Weights of a small transformer language model.
Size: width 384, 3 heads of 128 (1 for keys and values), MLP 1536 GELU, vocabulary 4018, 33.1M parameters.
Architecture: LayerNorm before each block, rotary positions, biases, untied embeddings.
Training: a variant of Adam for these matrices, 7793 steps.
Each number is 128 + 32 x the weight over its row's rms, rounded and kept within 0 to 255. Layers, rows and columns count from 0. The size above them is the row's rms in percent of the matrix's.

# layer 11 MLP up, 1536x384, rms 0.0509, rows 252-284, columns 0-95
size [103 102  94  96  97  98 103 100 102  95  97 100 100  99  97 101 103  96  96  95  97 100 100 103  97 104 102 102 101 104  97  97 105]
[[137 122  95 105 172 167 199  90 130 160 114 146  97  98 129 177 117 172 207  99 166 160 127 124 105 139 117 132  91 136  64 108 137 101 190 156 100 127 175 102  98 160  88 123 112  96  49  85 110 130  70  98 183  83 119 136 126 136 156 100 110 163 179 101 103  77 110 102 143 128 123 115 211 134  73 107 172 154 186 117 109 146 137 141 117 130 149  91 168  82 108 154  88  59 174  92]
 [ 94 102 128 214 100 133 120 129  80 142 118  86 161 108  47 118  71  77 118 147  99 145 153 160 199 155 178  85 138 152 181 162 129  97 144 123 206 128 160 127 111 119  93  96 118 130 163  81 104 124  85 124 128 183 157 156 136 180 120 164 160  85 194 136 184  82 113 110 177 109 150 117 151 116 146 114 183 180 112 134 205 132  81 147 130 172 155 122 146 126 147 105 101 103 135 164]
 [ 85 152 153 206 113  89 155  78 123 155 125 146  37 120 120 152 118  69 195  92 126  82  75 134 149 133 136 168 106 125  89 184 117 122 206 145 143 123 119 140 127  95  97 105 147 155  78  62 107 148 173 143 131 192 117 149 139 191 100 144 127 155 190 107 125 195 100 132  93 147 115 145 163 136  99 142 156 152 222 136  77 109 151 159 177 110 141 119 107  80 106  81 101  41 130  95]
 [108  83 167 141 147 112 138 107 137 124 138 178  60 158 103 159 163 137 127 113  96  91 137 136 100 116 115 177 127 176 115 117  90 147  77 109 154 107 175  99 140 143 161 163 113 123 128 130 175 132 180 125 192  85  72  81  91  83  66 114 148 149 167  92 159 177 116 135  39 119 152 141 136 140 175  51 118 161 184 113 148 149 150 102 120  93  81 188 145 132 113 115 120  96 135 169]
 [ 89 121 145 118 102 101  81  95  97 166 177 138 149 140 126 110 157  89  57 143 124 104 149 215 166 105 122 131 129  80 105 102 114 146 114 161 118 146 121 147  48  99 116 108 127 131 138  89 123 158  16 184 107  57 153 100 107  74 103 101 110 141 152  67 188 151 126  83 127 100 148  88 175 145 153  89 139 160 167 164 144 121 118  88 198 113 125 118 165 122 147 159 131 125 146 144]
 [122 154 155 125 101  92 149 101 121 115 202 150 133 167  35 163  74 123 178  69 156 138 120 148 131 104  94 142 152 137 143 137 206 149 157 183 135 152  96  96  81 126 182 175 120 136  81 113 183 106 166 107 113  84 106  82  72 156  77 155 213 152 160 123 152 162 145  60 167  58 119 115 112  96 114 146 153 180 144 124 159 119 178 161 181 100 144 120 117 105  74 142  77 106 119 105]
 [143  47 161  96 177 131 111 107 119 169 145 106  88 177 115  36 106 124 109 152 149 161  63 126 167 116 138  75 125 133 128 134 110 127 141  91 135 159 169 134 171 176 127 168 102 171 129 110 128 164 159 189  85 150 148 171 102 155  93 147  74 118 175 124 160  91 144 169 127 101 132 100 141 146  88 156 196 110  96 172 129 135 161  94 193 133 129 103  98 110 128 132 114 124 102 183]
 [105 147 102 182  93 142 135 100 166 133 163 126 160 175  93 177 135 119 174  89 120 115  89 118 172 125 134  88  59 159 120 215 122  77 171  94 129 126  72  90 171 100 157 136 121 170 143 146 138 133 131 146 152 144 150 133 105 129  88 117 112 115 164 136 146 121  81 169  42 140  89 156 138  58 124 116 145 121 173 152 108 125 173 125 135  92 119  92 109  92 176  85 124  77 145 127]
 [153 121 158 202 126 100 180 108  85 129 118 240  62 140 134  94  97 189 118 155 107 100  85  63 110  95 106 129 116 156 179 112 111  46 153 126 113 130 147  49  76 106  98  62 137  86  93  83 102 114 127 164  91 106 160 177 127 118  97 105 157 140 174 106 102  88 140 113 106 121 112 147 181 129 132 100 159 199 151 124 164 166 150 129 164 152 105 149 110 159 170 154 106 131 178 166]
 [133  98 140 139  98 115 107  94  91 134 189 141 193 129  66 117  84  94 189 163 112 169  61 213 149 124 145 155 133 101 141 120  96 162 145 153 138 124 146 128 123 167  79 132 122  84  90  97 161 128  38  94 104 140 125 150 134 148 120 142  95 107 136  94 155  93 138 122  89 149 104 111 100 203 123 194 153 123 114 180 168 107 124 105 170 139 128  86 106  61 162 126 116  92 126 182]
 [ 91 162 100 110 112 135  87 126  99 157 139 133 156 147 163 160 120  64 137 207 146 115 107 177 103 121 188 183 122 211 192 117 101 165 122 145 157 159 142 123  77 134 141 109 153 111  70 124 118 188  80 126 183 110 129 129 194  79 115 141 174 172 114 190 146 129 155 125  62 153  97 136 129  83 125  95 118 172 112 136 136 169 135  85  81  54 110 121 135  72 128  86  91  94 126  87]
 [140 103 176 160 162 157  89 145 147 146 121 122 114 141  61 177 129 104 157 100 146 132 118 137 150 128 104  99 138 139 103 130  74  73 106 120 155 133 170 126 169 169 121 119 124 132 150 129 124 141 136 106  71 125 139 139 165 140 110 149 138 148 140 160 119 139 113 141 102 151 135 109 163 118 169  98 122 138 129 127 196 149 182 168 182 101 116  81 145 147 121  99 165  62 154 149]
 [130 128 137 186 123 102 130 117 114 130 202 174 107 181  98 107 123 103  80 119 105 226 132 118 110 109 115  93 134 142 145 165 136 102 163 110 136 166  86  88 154 139  92 149  89 122 134 132 170 155 154 141 115 128 157 139  72 138 124 184  52 104  90 102 192 114 124 102  76 115 118  85  94  86 129 148 138 179 244  58  96 146  80 157 125 132  74  98 181 142 210  93 134 129 112  69]
 [110  94 135  99 136 135 171 180 147 103 171 110  84 164 125 143  75 146 155 126 125 182 142 111 107 106  93 100 167 106 143 190 100 188 138 130 130 103 153 150 125 149 105 187 169 164  97 103 124 192  98 109 138  97  90 150  50 171 142 149 110 129  92  55 172 106 143 112 121 125 161  96 137  95  83 122 133 138 109 152 134 107 125 108  87 114 127 128 106 152 129 110 134 120 109 129]
 [146 133 126 162 120 127 102  58  94 161 125 159 127 120 127 185 133 104 104 149 118 125 151  96 139 138 140 141 186 144  65 182 114 120 107 190  93 187 106 134 134  80 147 176 168 101 102 112 130  96 113 188 142 154 195 120 183 154 133 149 100 122  90 180 117 115 171  98 105  96 128 113 154 118 191 139 137 129 175  95  94 171 171 135 111  78 115 129  92 184 144 115 106 118 140 102]
 [157  92 128 148 104 112 124 131  68  93 134 163 173 137  80 136 125 122 142 142 180 167 116 142  79 108  96 124 124 133 120 153  77 172 141 152 177 125 133  69 138 107 194 156 163 121 144 104 136 137 145 142 118  56 123 131  79 119 151 145 134 140 105 144 146 118 139 145  76 124 109 154 133 123 100 145 126  92 174  86 104 200  99 146 106  72 117 100 148 105 116 115 125  91 102 103]
 [ 71  94 122 119 133 123 211 133 146 115 128 152 147 136 101 120 103 136 127 146 109 136 146 118 112 131  59 138 140 163 115 169 174 109 151 172 153 116 150 137  54  74 115 137 112 115 149  43 121 111 144 126 178 141 160  96  90 141 148 119 127 133 155 123 154 138  58 164  98  51  79 140 153  76 123  96 124 141 140  93  93 113 138  77 132 158 144 118 131 130  75 124 127  84 153  92]
 [153 149 127 117 108 174 149 143 145 135 149 109  51 191  73 123 117 166 158  64 146 105 131 140 121 123 148 146 149 149  98 133 148 149 225 141 178 127 151 128 161 130 113 112 155 195 135 103 140 195 141 124 151 136 179 188 134 181 114 111 172 142 108 107 177 114 139  95  92  50 154 175 128 122  81 154 148 144 168 127 128 129 127 190 132  88 116  34 106 120 175 110 154 119 149 102]
 [ 89 140  93 131 134 119 105 135 122 153 156 100 144 128 119 104  36  90 136 131 122 139 140 153 149 141 203 118  68 102 144 156 161 175 172 125 151 158 117 141 107 148 184  94 119 105  90  74 146 121 113 125  33 145 139 170  82 219 105 131  97 136 111 126 130 120 134 155 139 142  71 134 119  91 202 119 152 121 125  99 125 175 104 132  92 177 103  60 145 136 115  93 158  80 136 127]
 [105 162 129 106 116 168 110 146 146 119 145 156 143 132  98 150 136 133 105 149 115 171 129 118 136 100 100 117 133 146 137 118 124 105 115 126 140  97 129  93 123 179  60 146 109  85 144  40 126 131  93 122  72  87 184 143 191 200 136 120 122 149 142  95 115 115 152  82 165 177  70 204 174 112 133 100  87 119 138 109 128 133 100 154 211 145 137 118 116 120 127  96 100 117 145  98]
 [ 97 135 114 124 106  86 121 106 173 163 119 149 134 135 100 137 157 120 206 178 155 115  95  97 168 103 159 152 111 236 111 113 173 168 108 177  54 182 150 136 121 153 150 117 227 101 105 139 134 114  69 107 127 136  55 153 128  76  83 109  89 134 148  74 127 207 111 123  66 129 114 108 138 118 135 121  77 182 152 114 125 163 164 160 136  99 106 103 115  78  91 141 151  87 111 121]
 [147 106  65  93 144 152 141 125 130 163 139 149  68 134 141 141  72 109 137 156  82 144 143 108 113  94 141  75 130 153 172 127 166  99 112 125  78 121 131 126 141 126 131 110  91 116 109 140 205 152  63 175 150 104 150  97  92 132 100  98 125 131 101 116 147 140 113 132  96 150 108 138 107  75 137 168 150 143 146 120 110 134 143 159  98  98 111 180 116  71 124 137 126 137 211 146]
 [ 97 122 104 114 117 177 188 115 145 134 123 117 129  97 123  97 148 124 145 147 108 130 114  64 162 103 139 134 140 182 132  76 155 109 114 134 131 161 148 177  93 167 142 128 120 109 116  87 166 176 120 146 185  60 117 130 134 145  85 129 148 165 168 135 177 120  74 156 113 135 178 126 172  63 161 115 193 164 158 115 188 107 122 141 116 119  96 120 134 124 129 158 143 125 107  98]
 [ 99 123 114 161 145 105 175  83 119 144 143 156 163 146  87 126 104 160 110 106 128 155 131 110 144 123 126 101  98 126  90 137 143 120  78 121 142  94 111  95  48 136  82 117 183 162 201 136 120 143 128 156  72 171 101 116 112 148 142 132 121 132 146 108 139 140 121 141 130 124 165  70 126 136 191 125 112 216 177  45  58 115 126 109  76 103 124 112  63  89 114 146  81 135 154 122]
 [151 131  88  60 116 110 142 179 114 106 117 106 115 131 140  72  92  89 147 169 181 150  87 105  84  93 148  91 158 105  57 189 117 158 121 129 176 147 149  42 109 152 169 136 143 111 115 114 102 232 146 150 118 137 132 175 152 131 116 141 115 101 121  81 165 130  53 106  80  79  88 153 145 167 180  74 154 171 133  99 158 166 140 163 108  70 123  86 151 149 154 114 158 141 166 140]
 [102 135 132 117 218 116 151 125 168 159 126 179 119 136 123  84 100  59 138 146 148 120 127 183 104 130 121 165  90 164 165 116 118 115 172 121 161  92 159 150 103  68 139 101 133 128 127 106 167  99 149 190 133 113 210 115 112 116  77 150 161  76 162 144 150 155  65 111 101  51 156 174 124 185 147 134 149 153 172 136 114 169 118 162 170 124  98 107 114 129 162 148 108 142 105 158]
 [144 110  86 178  68 128 126 105  88 146 147 137  69 126  76 161  81 159 143  89 129  79 160 130 153 120  89 123  91 146 169 153 164 117 131 182 129 116 128  87  92 111 159 100 100  90 108 126 195 165 176 108 114 134 161 138  89 165 134 129  88 107 172 133  91 121 117 113  92 204 135 210 151 142 156 104 150 108 117 121 139 148 157 116 143 135 152 154 137 146 195 125 145  88  97 100]
 [ 67  97 183 148 106 122  85 135  88 128 128 136 108 160 182 133 126 103 147 162 153 108 100 179  99 135 158 168 109 172 160 168 159 175 169 164 101  91 179 169  99  98 133 124 155  83  85 121 120 130 147 163 126 168 108 153  90 124 129 174  89 137 229 143 175 179 117 129 112  79 124 145 141  45  88 110 166  87 179 100 167 127 115 170 154  61  92 134  97  59 136 140  97  94 150 136]
 [ 64 109 116 106  88  96 159 161 177  88 140 205  89 114 112  82 125 153  90 114 101 144 134 132 151 121 124 136  77 139 156 178 139 135 131 148 102  90 186  76 142 179 133 152 139 130 116  76 134 100 139 126 148 136 101  54 131 211  62 131 117 154 125  48 115 117 119 129 114 108 165  98 137 117 129 111 107 119 162 197 139 101 172 162 104 149 152 145  77 144  77 179  90 113  96 204]
 [117 155 128 106  52 168 164 137 133 117 140 135 134 195 128 148  57 129 191 137 126  98 145 149 106  74 130 153  99 107 162 127 132 106 108 107 111 113 163 156  95 108 155 100 189  95 171 115 112 151  87  83 142  88 188 174 110 167 111 143 181 118 145 131 105 109 144 165 142 168  28 190 113  87 123 136 152  98 143 162 183 202  97 123  75 156 129  86  90 149 144 113 115  65 134 106]
 [106 140 130 147 112 133  77 160  79 142 189 159  75 156  77 136 105 159 128 150 160 141 123 145  88 102 140  97 117 156 120 112 119 108 109  91 151 114 179  92 110 132 164  82 133  84 116 115 111 242 148 197  87  64 143 156 113 121 115 178 137  62 193 120 131 148 162  65 171 164  83 107 115 140 123  80 166 114 175 122 157 114 110 179 104 126 112 153 128  63 119 151 101 121 163 168]
 [144 111 111 105 104 200  93 185 161 142  78  86  69 168 121 126 164  83 154 165 144 115  81 121 153  99  97 181 166 208 142  81 118 165 205 135 141  86 137 144 128  80 115 112 138 156 138 122 162 167  89 155 131 169 133 119 125  71  60 132 138 146 109 144  94 167  78 143 142 131 143 108 144 145 143 159  89 129  86  81 130 105 144 135 109 101 138  64 102  86  94 117 142 145 116 120]
 [118 103 107 126 156  93 198 129 154 106 151 140  48 137  64 131  97 142 172 108 154 132 166 131 151  92 104 187 122 114 139 109 172 131 150 145  82 127 134 132  97 140 126 133  37 100 149  91 125 100 183  89  91 102 128  41 109 136 126 106 119 199 198 111 175 122 148 137 150  82 118  95 187 146 106 165 116 160 177 152 135 161  98 169  91 181 142 107 117  98 107 156  87 118  99 158]]